{"num_hidden_layers": 10, "head_dim": 32, "norm_eps": 1e-06, "qk_norm": true, "tie_word_embeddings": false, "parallel_block": false, "optimizer": "adamw", "schedule": "wsd", "final_lr_fraction": 0.1, "batch_tokens": 16384, "max_steps": 9247}
Each number is 128 + 24 x the weight over the matrix's rms, rounded and kept within 0 to 255. Layers, rows and columns count from 0. Numbers have three digits each.

# layer 5 MLP up, 192x160, rms 0.0927, rows 141-191, columns 80-159
116153135121158132115158108143129144106147133086106108147099115108099119115158119133126137125112154163155129113158171126081163097132124124090121139121128082146106138121135117120100123156116137177101085123114122174098153108134153077149136126
050125087127098111053131100136165143129087139139142117142111102114130114146122124129134128139150149129112120127133098113122087124114173143127111121156133131170161116152129128127133127107176132120134141083111124089152135184139091153161077129
102127104175129148156139165099140117113100115128151138079083102133173091083142118145096103162124157121135117127151177126127125159155084128121118121134132184126134115163130108127110200101109105058172137118111098120099156140148133112090174095
169080067136111073123143102154130110118151077143141124181145138135092140142108147141166151117139100171095094109142081125144170092091128121115130100138143100119163145130116133083145114119148114146110093134119074103157107096109147181128116147
139115142155106143156133125138137083138111139156138104118192100129163133112130141119140082151119139119111116121112144141105095134135137126123092141103122122137153157140147070131111119165125126201093135136142171106103141132132143130134132156
160155158160130120157154129114120123176165137133169138145124149121131120163108114166125130125168145152154146152142122097142142142122110140150165131115106086177174103116077129131107101145116131150159119125136132131162084131146135147124132143
161121141135149137176099099143133111104099112138110154101166154140157134122144106068112121126121118153124111125129120103135155108140071094110155109092140139135108161151170098116132165161133149183146091103119122174139130163095135124123097131
122128107143118124131141075127154137112140140151126124156125163164112151112101143136128143120121160121129112120121104126096158115132099119159160105073105152109108158098148174135084109118123155155141120120087142144096126143123130096123111114
138150116117135142162139072120100119129096156104136109121171138113089113140107141120128108137128131170112099130105072149183145126135079106159147088101127114108157166114135121127203132140093097114186102181195108132144121134105141102117151125
113149096153104098103134137160127132114120104170192095156078154121142148107127121120142124157181100163143135149139162126138115139164156078133099110091144135121163127135108128133134168147146115136099166142115106085101131127106128127148141147
163139092162170120145144131137120106117139118135082106105132113120130147151155114165139118157127117099109092118134137154114114166112117142170112133144114156093117087127145158146130155123112109107135123141105142123158102134112134133136117142
141088126124136103138137144138124142096129114140174154137151168099090162149121063152127132133161105121116108115115127125130108155101142125162108108101133136128075129139114122148085097185150155140094126096096126091182133130121154141113128135
199140124083128133122106138123123133126153176133102129172150104123100151109146158089124132125104125119140123092142128111139096120101159096127133088151147145116126112040140139111170127118070163111115108159154139153110144117153152136132111141
134125161133147161125135115163090130163152145136149147120189154113134136129139072090106105131145162111132157119137130105154116132128129152126113158147141157106084152081114127123161153125160112133120128132107145161151109148117145118130119110
125177121120117152121106131146149093166131097124136100139142151105112124111131110083083118134134087078133124097132084108133117155146147092139130124121126126094141099114079133122135137109135141163089067143150152167140088157153172077127104136
114132122130106136118069102117121176148135097122104119123104148138089086142131173126101154098170130136102178162142153155115141117143152154091132122098096094154125134126134121087103120101144137101091151112155091134136162102146107116124159147
133171117157123154166150083137095163101159123132104154113162155133128131130144094125124127061121131098143117138132140168145128126165122147124150110104132109138083110117123114112100145125159086123106122093079159140159097108114138109090152141
148066179137155114113070177150122121086105102113147105122130131120143085124114127142087104116162122093152102153121088165146123107094117152114155098161164112089107158172130104133102163138124124127126095112103157169144158165099101129115130121
146128140093136146136094159116140097103103104113090139117127099128105166135169126135159111130138193193184098163093106171134109132133127117124140173111111163154116141127137086130100103099137087133138106124140149129100145155160114089125118119
126111188128161152132098105148156108105145160121140141159146128155162127136082124121108115089115135119125086111108132125142112141137110058107135129130115105124126144130116095179133120121100140138159121151148144134113110145127124134094100121
128122130100086135099130111120102126087107115116117165126118137162098163114107116105101115092132094150139115120158143103067123166111124145153139155109160091126116128130126130137120155122140168067156146161158132116148135126112126129120142111
089146108122142149161089095140109132104116135169151106128158137116144199161132124115082136101172109092141157169120159151122131133128126113161152116135119129132137131180134120085106107094159117155107098146137120163144151124095136113120125161
130155120108167147136179141141151135162112141130120116065121141126115140130115165135125108110141134144123137134081154117121100088101125148141138115186135127127112139090104089140125132100139090136098138102123085120154145115132145145137168104
143109164121159099127107068162117165104153175128112165169147138132117119148114128148176146096161100130107075131150123162130120093086174135083144102104145129122085165127063112101125084106131131115123068104107106115126119080142145189148123181
112165069132097082118140143180124149095127112128105153164123133132128125117129122139169126175110135123122139164121082138121141117137159160134109154167152165163144113128085153119138104123158167106141110110134127120180140102133111127133135083
104138089113148171112102155163104090129152089114140171163139131151111109091117126183089094126136137142185122145118094154120115144066112125116141136138127183074104079141109171131120118107132167096139116115114127095132090127085137103142154104
084134121142126140108155136131108132182128124126158107109138095074130126141135157111128109116160128111103118144112112145145121126114080168137128129114084103156156139140134133104121113135115137163183135132120163139066101142136106113112144172
148141117121128166124115082129105105123119188122126136168107184129145156106128106107198143099100130080130144157101132139109136113110075102132155120117110135133132108129118180093160121133132108099132166140115138132134119121099141124096062125
132162152088125103178176098121151097124154134118097196160135172128113144171116150132168138140120125142125168124164163118114158111121131159136109127151105104120144171119126111122079152140136167108123129125149101129142164131095137131096147118
139113186092098111134106121116147093106136118165153121150107102112093127123119090128141128172155132126159127108158148146116137161096168114158161134157114140144123128150126132133070144095148151136148138129108137102171156117123103123114135132
128141118108139134117133122107159112120092133141125113093117139127138130126116126093159106075103136109134133108156140136119125123127123082144082111171130124119156103092147082100104165121141106112110171145139116092128191124132147147098119116
140128101107142169122127113125105143141103117144124148140099112128120151142074115167143105120114165119175107124101126142122145066121124135163137135139121112129155138112085129092169161086108137149120141140111112156114141130109138108142120083
143152154096124124115112112120124128096114157128116110121137116101114191163119130126147135107129142125166147143123137128142132101162120150116124192090104103150111162104153148125126153146127121125095119109120134109123119119144114105116128151
076114122108153098088109159106136178126142105132142129174108112102163097116111133175133132092102129169133122131121148114139085146178145131136135106113146163115122142115145121113137137103138110135125127120122128132090136111141133084158117129
149127135120188132075136105087127122178144151123134116089124110096144127122126167170114148120097165149143121143131145103154105102118112172111113098137145104143155122076113111092129134126104124112092124129157159103104147107170129112133128138
086143152136128118092169144118123117128084103173124120121115133128113152153136081108146159111093098150099138161104133130094115118127114159164119137138157143219124094120159101110107109120155120124109154103139117113191167163166122128120123117
133125147152136136151125128118205128143111182120135131091116110092110123099117140106164123156141138134140181130137144081126138103130128093103122150189137166136158142135125129132087111109090130161134165184101149129142122123123152111122134124
074133134131082159127138169114093099087103154114131140101092119144122120114116118104171152104135151110117128138040128134138132139128108135155149143135142103140136091091164144157124156133143122087118113114117100163123130121130126132085125126
132137100144106143110160135140107105139117124088135137149164107101130153129146133113135172105081097125125135120118153106103126157090147112134140094142174135099122113107146073184141139119116096092129102073129137104145150123137110120145131110
140105098101134113106123079141147138126105108125161122131125140132118117134086146139116162116105129136136147135142128166101145134108126142118151130148131109142114141104096168111156095112108146117141138116119172124105123112139148146101122098
165135131131121149118109141166142147116145162193141147127105100075118148141150118091098149137118119100147114118106158141077152133131137158127161109120135103156138163075116100082130130137152122138111136134105112156110130096116094099160126109
132148130154108142115101161112134147165124114165132133106104089110096095132111126093090151165118120086118118081104172141097174106111088137182106129079121104143157142150101155117155111105146121129111108139113130139118098145135150126141150143
093105102121102095160118122126146087135111177086172133106111119153146111144134102115130151098152119141134105113161107098093130116097163121105118109144149121131123113143137140076128145076122113090104153127145113131137142103116155151124079133
144104157104136120106108105150150138102133135134151080111147156123152091087104132147094143094176113108103130117125127144117120183134123118135137163124147142137142137117135154114125166179143122200135137095152138088108116075113117127098149149
139116082142104127124095156151127135125146142116125146122145163129117127119111119144163111123140112169107111123127129163105125134116103114152141130125143134117153106093158097146129135127151131144106138087130079093166190189175115117107159115
101146136161160143107127122118101093142119136144160144128174109161117058126117155073123133164088160140145149168165129145130082117168112089155111103092120120150089140167092119104129099123123117128150155121145107115127141151110157069101137090
149105146135124160128153153142114108097131115118144114130089171145118142103159119116154101097176131141149142148129138124118097096087175115116175139118145164138133096101152165101093156097140098073142131148137132096126141104115157109140097116
133177152129133114175166130146097175142118124103100122141114129139152153139130102137098114127115119122136146135106114170138123137130149112098150128125125141171125149156089122170144152128139164143121112130158145118126122118126127132072136104
159141089141149122131159111146099147142117117078131129123126099152133157159124113097117128080144145144117114160136133166170111090158123127141162097138091122119133129115122141111140149119139136135166119097138135126156126141142138097106139104
070109122120124134167141166143136135086147146105142161116147159130151154127110075108085139161105130114143136150119141145127117121164125132149174123098127129135088137110110132086117145168211119097117148144134119101145135095110135141127092068
142147136111142136138122138086084090096112118118108105114138112106178119144093133129103078148148071127159089121147153112139134134121135108167148177141139108118120126137132126091110126096072142119135166133115125121141147089154080109135155164
# layer 5 MLP down (transposed), 192x160, rms 0.0902, rows 141-191, columns 80-159
124136159136119154112150149087113107097102127138130148139079086115139126154152122106141098136129104084100141129130160180121131125163142127171107089152124117123139137160116102135122082132110095111133135118131167109122122134147071091166129104
133095098121154090093142141155135127133162082153117100109114131122156109100126127114095184099102134156162117100130109163125121133135133113108103160127140133183143132135118133141116133110140162098113184104103159131159131120108092107117115109
112141098094140136168132161035122113148111130120141107114123113125125113057130139142137005132134155138154153113148138126125111163149104121154116143120119159124139111137140140122125149127122144142142169133150105136127135118147124117121133132
133139162145133126094106115190156110140127118107121138147118158132147141176120126115139213150140104134085108175147129130129119108123118132147115124138142106135105143117086141076136118088152112140127116139095111109093097099126127143117116118
104089105137123174129135113145133139139133103131151155112150110134127129094096115124103101141140132101121116128163130127120122115148155150179144084126156136134170131148170140142146142113090101145133168118130100132092150098101147135125107118
133142129145157135147125146117120136120132139143084170115160135118119142165128083133128127145131172127143123104158122127141105129084079100147106179137146154117143141131122137148156116102134100129140146131105142151102152126147125151106136150
110142144144111197111119134124134162152136129108106170129182142115138144157113189153127189174096120141138159125130087175145161137128120118138105113112131114141115113138170117181137166142141129082122128083172116091144104129101123102132130127
137119131119130111136117127118124127141118121137117139117122117126132122070133126139117165134140155120125128127137132142126132115132127118127130133131118146133147133142127126117141128114125111128126130119124127135149125115121139120140149148
101081122150117126105126122200134116166103152090134081155158129162123156116113144133109166075163176129164152128110122102147122134130135137121103115140145144139139114136133150100115139118089162160147145148147136105137106132148138136116095143
153158110163084108124116131088167097118125177126125120145156101129124149158133115118099147127127095159119137140132093148123165122165136133152134142150098122144126116146118137117151132107153117114114128148107119089097135165135127099131161117
088165144171122142098098114121101168127161135150125135141164091146135160086121154123139138095160138094129107143142176104107099111097139109113096075160136131144134109148138178145105095132168130122101085131155117155160118131099114154151132125
109156094154095117142138092139125111155103118079118079152173136117144135114129157146114105129138130111158135098125089098151109121083182137111116165104098156135103125145097147151135120147111118105143140118077173109180114109119153112124134121
102089126157161116144108096100148136135086157140144129113166118155104132129134123164149181109119119149166099157136127124149158131166127157113169153136088165149131142133161173128133175081118130139146176103106124112133141081149106103143146089
136151168117155123156167147108122120110135128176125131121148137131118128166165146160157111152147118158121129130121148096121111099124103120119147108099164114131127147153127110174159131131106104096191089115115130124138154152131135114136137101
169162114120176074131165126120153140137122088115159163165158139103145136152093139137120045162117164092179106118145156135117136131121145139193138097112114124137145124142098139151108107160086118152147151126135153161129141152122147135125136097
143112155164127112137139159151100118104172117149098118146123130085130111102124101101106125166135109139124098110133143155144136155154111149161155161150082138129136115144123157136136084135136100160117113117080110144150093118119148112145133138
144126154166150118153153130099117140124119142159129134161137126122128120077125096132111113150170119112153110107126130154182125140103132090121182103111121115171123145148107172133142127155146157141121128131126134190108152138146086144136080160
107101129094144132123137107150113148143142173121112174149117143137165117095150163133110124127117181161143152124123099154133128166116140113166132109134095124069104108137131126132140100160125135135158097113124137094104136138137115076117150155
142138156139128144118120126171165131119128096146107152095095087082124146143179128093139157181116151138095144120098130091128111125160100104163105134140165124175133096136168097100127187123115090106106109131111107137104129133157119092087095131
116118134143135140124125159137118156199123099075112156157180119133128137143151099115116169130143110110135107127113149128102157144150136139101086089123133113129111110103145133141144102139123125134153173158158129102168116156137106158111142121
108110151107083129102133089083150110093082157181125166120176141111086141147150103106105064137111115129151123139152118148109120157131138105134137158128152088135117101128149128104098097182152135100129142181121146119116118137118116113083121203
118144098177157147122148110096152144149100100073139103151148132166151110093151133130107124125108140160149159131141151119088112127124156126123173110154142140115124192135146118156132137082111135112120179106147104144188109112107132100085090124
151137138152084108120133146122146144117183133173125115121155124097150146101132105151131147129137120136134132152133130071112139137129118139099119115092136095105149068133106103145147148169140138162135118152143135126097113138122106113131080127
141103126121131148141097100173126144106111129115133145148122134121128143165164089098153210141139105161071129121127135151128107097106143121148146064125155142142144127111091107114150105086134109111133085131084142100127131101128137135122110170
104113116124134124128113083096151130119123144133101157118119123104121149144139142125135153119139101136109099091132128176091162117100123117113170140107150085128156162125156130104140112125104166122121156137091117135140151108125061132099120096
151122111127114098189120096085152125131133143145134111113135110123116143168151147121170180117119129119083137101129141066142133116151155113126134126101105094158128159115113134123131138151121104135124134111132104129133156124153150155130119168
118098113108164082150121131106125105131135148133123129111122120153123085047117114132140126118108123140149094185100145118172175117122110138078122130126109111164152086148151117136136123142123172156130185110109093163141135134129113121136148158
143117122124122112077158129126146129087107167116121103162101128115102139168121103122123077103110084109059154123145101142110118121112134090125141105118127122119087112137104156141127128143142132119135125100126103107128128125166142088126119129
177120162136140162136091122137126126102098091146096155144143079114103154081148113131089085121130158110176163110132113141078113119118114044106140136112137132104082151145151093094124100131148083108110121165153117147108138096135168144129150137
118125120110168133121157101104134132123153156124135099103160121120163137170134144112116167141083093110106114132103149088162089088155131099180107102113176118130106103128130096130157159123128113113145128094160120172140119124064113170145155116
153113129123128072107125122124137133162118132145100100137138135146119126135049175141137100131119140131124145113142102107100113103117172096156111102134118137114132162121146174131131116101176102090108105113161124124088090117097117113133144155
127120138108147147131130132110128159129130134127153118116100099100111107111161122122140140126117159136133104151089129149126163122125113150143127138158156162113082127166153120107115140122138108132136158134088141151130130128111127149142144085
104138137105146110108160137136117097150108135076129129109126099106129122115140101142120153163133097130125134152103147163142118104078131141120124126148133164142145082148166097135155161132117092130118136176137148121119148136142100125150138122
170090123107121099096102121111165129129135132083164125086113149174116125155129143152164126114116133150137163093114076099136109145115131118133154156106121129118137161144150143128148106087123122155119139128099105146126114116116129174103132095
075142131114100128114113168121134131108140155113112153170117125107114106114153147093100099155094126106117115143104141130146077092117083126123166117108140134163138097103131148122127095145128141150147142063175145139155135115150142129143100133
108122137119127139107147115127140135129156133137121067157159119154105160176135117143108111100129136103115103120132113136109134129114136113120131052133136140116144098106130149160161130140131172123120095139147151107126140169130135145153125122
158124157159120160147121153130146147122098132186158146103085126089112126114130162140102107123142183127140134125155105139123124135095139134109115196167123159117163126165123108103129120153177126096135170111093114133139122129105117114140159097
119179082105122155128146152147129127157096147126130139098108148115145100081145101125120148123163154167120143133128131126123101113125144136160085130141122153106146118124139099076141158124161104124138157152118122135131123134146114126097117146
139132128138101100119163124114122136130145090151142150148156116091154129062127165108182190139178087138135110105107120093124177159115137167154117078121147112122148105150122116133153117112162130149145144097108054120127130102117116123132141052
147151154122104127144149095092124117102091136084129099153137159151145122161112114139170142117125113150099123104155099119102110099117140125073150126125106098092132128122136138117143146121143133145128124117163107166127119124151115170149119142
197158119152125140117102109158125141125132126142130140126101107053154142047156126089095125122147139086135117138152125142098162109105093136096110126160154147183157114127138130137132075121123121117086166163114102142116123111135124103130105132
150134135108137148082145097174141132117114143151142131114110138131121101111113143149157120155129111115103141099141160109163167124132108125116088091112113140114154141130127156123128154109113166127152125169091138107079120131132161119134113117
079087112105146138093109107154121126123186093124136152130139109120109160132107105121124124153110096130083157165114152157140080129124088116129108125121158064119095124169129113126145132121129122137143128126161117104133158101139142116118134136
157105147143133132162108139087145123136123116114124102152133161159099135157093094139107111157143077140104161149101152114116112121146095088137133106131135127166154128134141089122145126098117117143121156158108126138182154146137146159174115116
120105125099100124089163155120129122121110153107080114143127104203153121200165156112105177134077121080078108166109111161150081132098141144120168108127156115153125092144125117111144166193104109144106103142140085123151164122164113116081115100
066086103141155108073083156149142140162132166145139101101154171153136118124150157152118121140118147135152128131127133149122133115138136097129121138145175210096103104134129129133130114134147132094102133092150120133106150128147137155166148108
132145109126161075130116092151133110122131169112123170128121144142123114109106127119159178130115135117122115116163142101110136150138113128094100115114127126135117194153135180120115097095133108177128127108099110128105110164116116137136114089
118172150126147135133146121109135138114115115146124109052138105106147152164141104139109077159157099133147121189100124136160134125166132127098096143140109129130126155112111102101164142139138135140095131154109141153122110141118136162107140093
099145124118149135115132154122133115133138127133109132126129112153157130129110102099145079113123143170185119177126115151142121115131146095108114111148121172110153141157128108105142176125111149147097101115106155112146110132134137142128149114
148138184153176103119149113100135100115126108140103128123120127152161134127154121105052128144104151149089138198133140129141137143136135103124164104072102074119134139147148138142153157091147121185116133134141123133106138137116139141144129122
143109132128133093117118140152132138148125107127129114106105132112112116071154125128144173114145167146120134140096126160135131108163138142144110083137116137115139137122141161106125131130127133124093125141115141120129118112134128123100118106
# layer 5 MLP gate, 192x160, rms 0.0973, rows 142-191, columns 80-159
141107127118168073121103127142095111130115175106075059137146109162115113110149125134146086120085129136134085130138134118126099143121121126148126155153164161101102124140152127175166150113148132143087175154064128087171147082129129160139120071
114134087165168138135113175112137135126098154126162137053078058092156112085142187145156105145154175127156169115158152139132126150141095144145118145142150145144145094121160120116107172149106135080138171176133093108131145112154097134091140133
107137150131129102120148132101150167108127170159144091084133082073112129111149154133095124122142137110169154111077129144129138122140110128135123164119079135128117134104176087179107155125119135113162140141148150155127129173113112087127160140
126133122129148145174089111170109093078129149160109104103120114116142131122147182150131071147127125114118135091157129156138120145133165146104118153103063113088128158147135092137104132188096147158105101107131178136096135093134133147139107135
098137114118092091104083094162114126158112118145184093151140151155146132114137168102154132099142113130097128113076125122144106162194140128126123106125164115136104109115106104126146144083129080134142097115137106139148141149124141126125136142
130164109124146097143124119093083113139133099144138133144087136121175133144159140140112097112149138102148119129133133212135106164137130119101160152081133142117127086111144179126157094141160117095127105147117136120096078103094064073126138080
118123137148096145113113171114092113128081118085168158108118078119155088144147108138118110098114083164091126163096110103159122128140126116109082134176157114160159099135105124121157160163107124094137163156181089095163138131155149146155168147
178166126122150101129119097119123122137140096172115108071050099129143101150135127116134095151095095134126079140142129111120122157113104116090133118110131103130131120117141117144149163110180114150118126133104107154088133136117051131165109129
160142109099149108136154162128122122117148126160110133113105123133163143113094115123081085113142136138103120151110138147076135090143120180108085185139123136124118105127124129121125114119167103121115111144149104114133118154177103066082120117
147105152117165172140116160099097123140144103122139117161078153082127140160148111114122117123143128137126137173129118146088109139145084113128117134148139141178181111094118167153106153121144134119168103155140106101092128139092138095136164135
162079140081096117158170157131095101106120150155126148114104150093126181120153124139117130137113132104114161126140149107115098126138142129109118147138133124158109117132156081107135136129172112113160167158130182078135097110130136144139107098
142139142118125151086095091154119114141093108175101192118097055137161139136116165100136131152119108140082104126123123106169133119120147159142102115107146098158164091089114099088120128094106083139086150127118120116136144145172149166112123137
155106136138123137104113095157105147147153113107120152158155167122173132126134120112139107155102132130094161127119089108147127105139121146114127148120113110115126115144150136151148114124131132160083117124106154122180071104090101160144153106
110135108144101162134089135137161157129138141143141160107115135130114155109144114092127133153151120162152121140098130120126115156161131174115093090132155141099144086129122132081110122110158121103113103124134164125192119165127169111157100131
134098085153139139072157103171143139114119174111125122153143136155142135123122145161145156115102145128145157122131104095124122111156118146142124100099092121157113127087119132105152081121121110133121106156138160115103118162093122107131126114
180140112154100152157125147103112104097147108086112136145140137106129122118133091125095101132100137102181127142146127112103156150150151094095164150139120130130139161128118114181108139158131144103112084134133133190135144152142100116150117141
117119152131125128139109121132130109105168108145134141120097123122128129166160140141164112162135149098110134156115157150132065097125128137075143113151102087123136160142137111137105144115110086141091078143151128184101120111114120086097112151
123113137157090158097096144169134181164123130142128149079109113113164131110133100073127145160148104086119130135109174117137176102116141182129104122177161155126140115141159110103133148145119110134078143147081111145124114118122109123136127157
112173146147129119163147129128117122065114169114125110120112160104136111122080132130103097167153108149115119117132100122162159129105076140122115182119100130081140137150101122113100137129170130121174160133112126117115138065106118118126101118
140141113111126118149164161141158147158161147128105101145100118122161102133111162128140139140140156126111137114147140149159115092160118138058119104133138167111157121146125129098136128085115127132098120110128120116141153117127160132136103110
158125132102116106110131148150114132083130159100139128107116118104099141135125159107126140166105158087146134097134130149165118122127121136126113141167134139111132110122127137137092154154148118138161149136099156163116153058142121133166149121
097082144134117152130111149112122137135138157117099119140143154136126113129127098132127147113116116141129144121192091136140117146140107135119086153112132135148149123120116166132143133107136147132120123139115139143111133129146129112138121143
149141116135146157115157168066137092162085128149140119093147098109126112126116121125131102133117143121148161160131117138144161128174099106141138150142095115097098118127172149177139184137089164124119167152140134143134156181087088057146114100
148112162112129104125136134141137190118115130108163141140139091136090125152154155148161123097142118177137130142134137115143141129138119118122118111109172132112135114123177101126089112126150090114103102180108132076155124130114103126105129115
132134112114147130111121152149092116111131084093129161150151142131130113126111109147084091114108100128183104137140093183085146154069107169129138128121156162103123088156117136102115124136152172138125095126089133102104097150077121096143155122
128152208132152117159177082075153175147122119110132108083151132110074126126127118117085120126145129104164125127122127148110151134120103185119166148109154143147115129110110128130119149157108183141147132131118179133160099125097155074132152104
141134112095157130130125130115126114154119141106136104103141142118149114118140145144147119114121153099163123118153105113115139136113108122140128161134128141096146092091130124125144176119164173153164143139108139126118124121158107136133100097
085133149093114095130136127131093138176132089113147062169159148121143123134127105116156121118141102137107138152131128133118114171111153161106125117112127117141125120125150140149179154144144121109097119121132094088123134177140112099121109113
145151162098136138160112065114139092101083144153139122136086075122135112100123141098092113139153154128156132131131135095128152124120178123088146134168122124153115170169152115107075158134138116170163154160135120113149137135101124141119134115
165100122137101075099130122104143133118102098148104116105103195164150141146087119140163109121076121124134133136155138145138109098119140097127088139158132117152121113118150081142113153115157118109142112143102154116111124105141180114084141143
114126135140084111096155107155167106125136131154124130124116085089108098114136160137111103139146090127093121114134129094162142137130129119107121150135131150127137131135159104126118107110138104147151079131135139129166176121160129130114113156
109134121166127149105148137155079123136093125110150165128107101139176096086195091120135139168164109129109125137134147146152123153097142126136126100139166187126178066136149102114151135129134127128125133133145122134134121165116089125136104109
122134088114115153108100144130119126125122116130156124152110104136144119122133110112156127100162126180165148122126137140146119188130110150141113123128153127104168131089099130081133169176122149106139116128143135090102119162147085106115075129
102108155119167147135141069150115133132136194131123161098139173117143157145120102126135084152180085148112140124136132147115107135154118119105132129150109125115113124114136115141112136148164098130079156184109084110123129118112129127115161126
174182133092159103096179173111126126159076073132134133147106164101115190146153126135136130103117127136147117161106156117106116120125139182134137174116147124180117124113128112068071119136160130143085130101121125117167137133115113117099119107
155135151102113115114127184109109163167106118161108130109133105090151146148146158138090140118138148127159115120096118178126150123142123140103108135114080119142117156095145083128128156171154086106115109086132132143101134128145112105156154106
151142143098113108119151120100167168136125106170149205145064092120111140142149124123128115120134115151142146099132115114111123138126103140088098126144153182144147138133154079076143150148069099168149116150157138109134106133143122115150134128
076148082102153175113114129118056174125111115127138139120144095117140096096114173107178108091096137114115129143162140144122149131152145162131140116155113156129124107102135161129135165128119111106097125156075107111182145152149121119133104096
119127109097078156102104122187143130141111130146130155119094104126154158123138142142124148151109147164135123162113158154109147149103121176146130143144126160109142156113090118074125124153120108161106103132096153128140107114105149103091160105
146120163096131160104149135117145142171113143106120140108102114142171124134151143102098124173136141161131124148142109133151150117146121122062103173190148141117181133112124138160105120103141128119105146117116142111099126155123141117130101133
167164176112112103135119085167134113109100165092120114110141147107112126159169104153131124123172108140124073168097146131121117129144116145093102181144157135091092132151159153124105113127139103157104172169109130107098179136111126127107114150
114101112144178129141153127164111106142105111144127084102143093150139114116137078179125093159166097134161072124148131129143138124130136075141138140144124123167135095087127141134147116124127105104112088138125109127146076124125130105150057059
161170162126125102163100105128126121090155133118152074125099123132108067133152134174081121154131141177134124143131128112146134162161148107122117136147136175138112125092142101168144174164148132112137140073152136098137123087122100100157083064
130162172104116109136152091149114106121113088151088110151106058148121135145180141088112155162140123111122091103093137143121108139126139138126121140138137095181124136167118091114120134129107121153169115115150126130074117106125108104118120099
159145133136119154124100112183128140124104135153133152109086148108077133126112143130142107177116142139114139151118126125138115116144112144122133134125115146125148108118190117141073173101177112116126135144151150148113142095121147151146155095
113165104139169093129110125137099152130149132151095139149126108164150124137137107096117153136115088167169103104124094136129121182130125133101135134109137105174165104157146129125150096096117085135118104130147102093103159181121108129105114086
114100147140107116111113107125082116135134126115143104120142136110128115117140140096131143140149169196115108112118163145159131113108099151123122142160133143104133112094180137105106107152119108156137159138099117149151138165127112085183091127
137121176132108108126127135117099138125147150151139117152163143091107119114166130148158144180129114124128092092136115099123144144140122118144106136115166126137088136115091119128141127155143121157140138161112130149123123122123135131129104122
110128107130113154109161086135130134144117128112145100120141151137074136138142115122138165086137127128159117112124121108113148138114163138100119135162147148130114127094138145108112107111140065090141117133152126186119141085128107116208120099
139113113145123125107159163169137180160099141132134115105123132134094130084162117117138154122121178158108147153164119139124099107154132148127083127139124145104138131103122144140157134145147115139109132135111124115131094143141142142112099117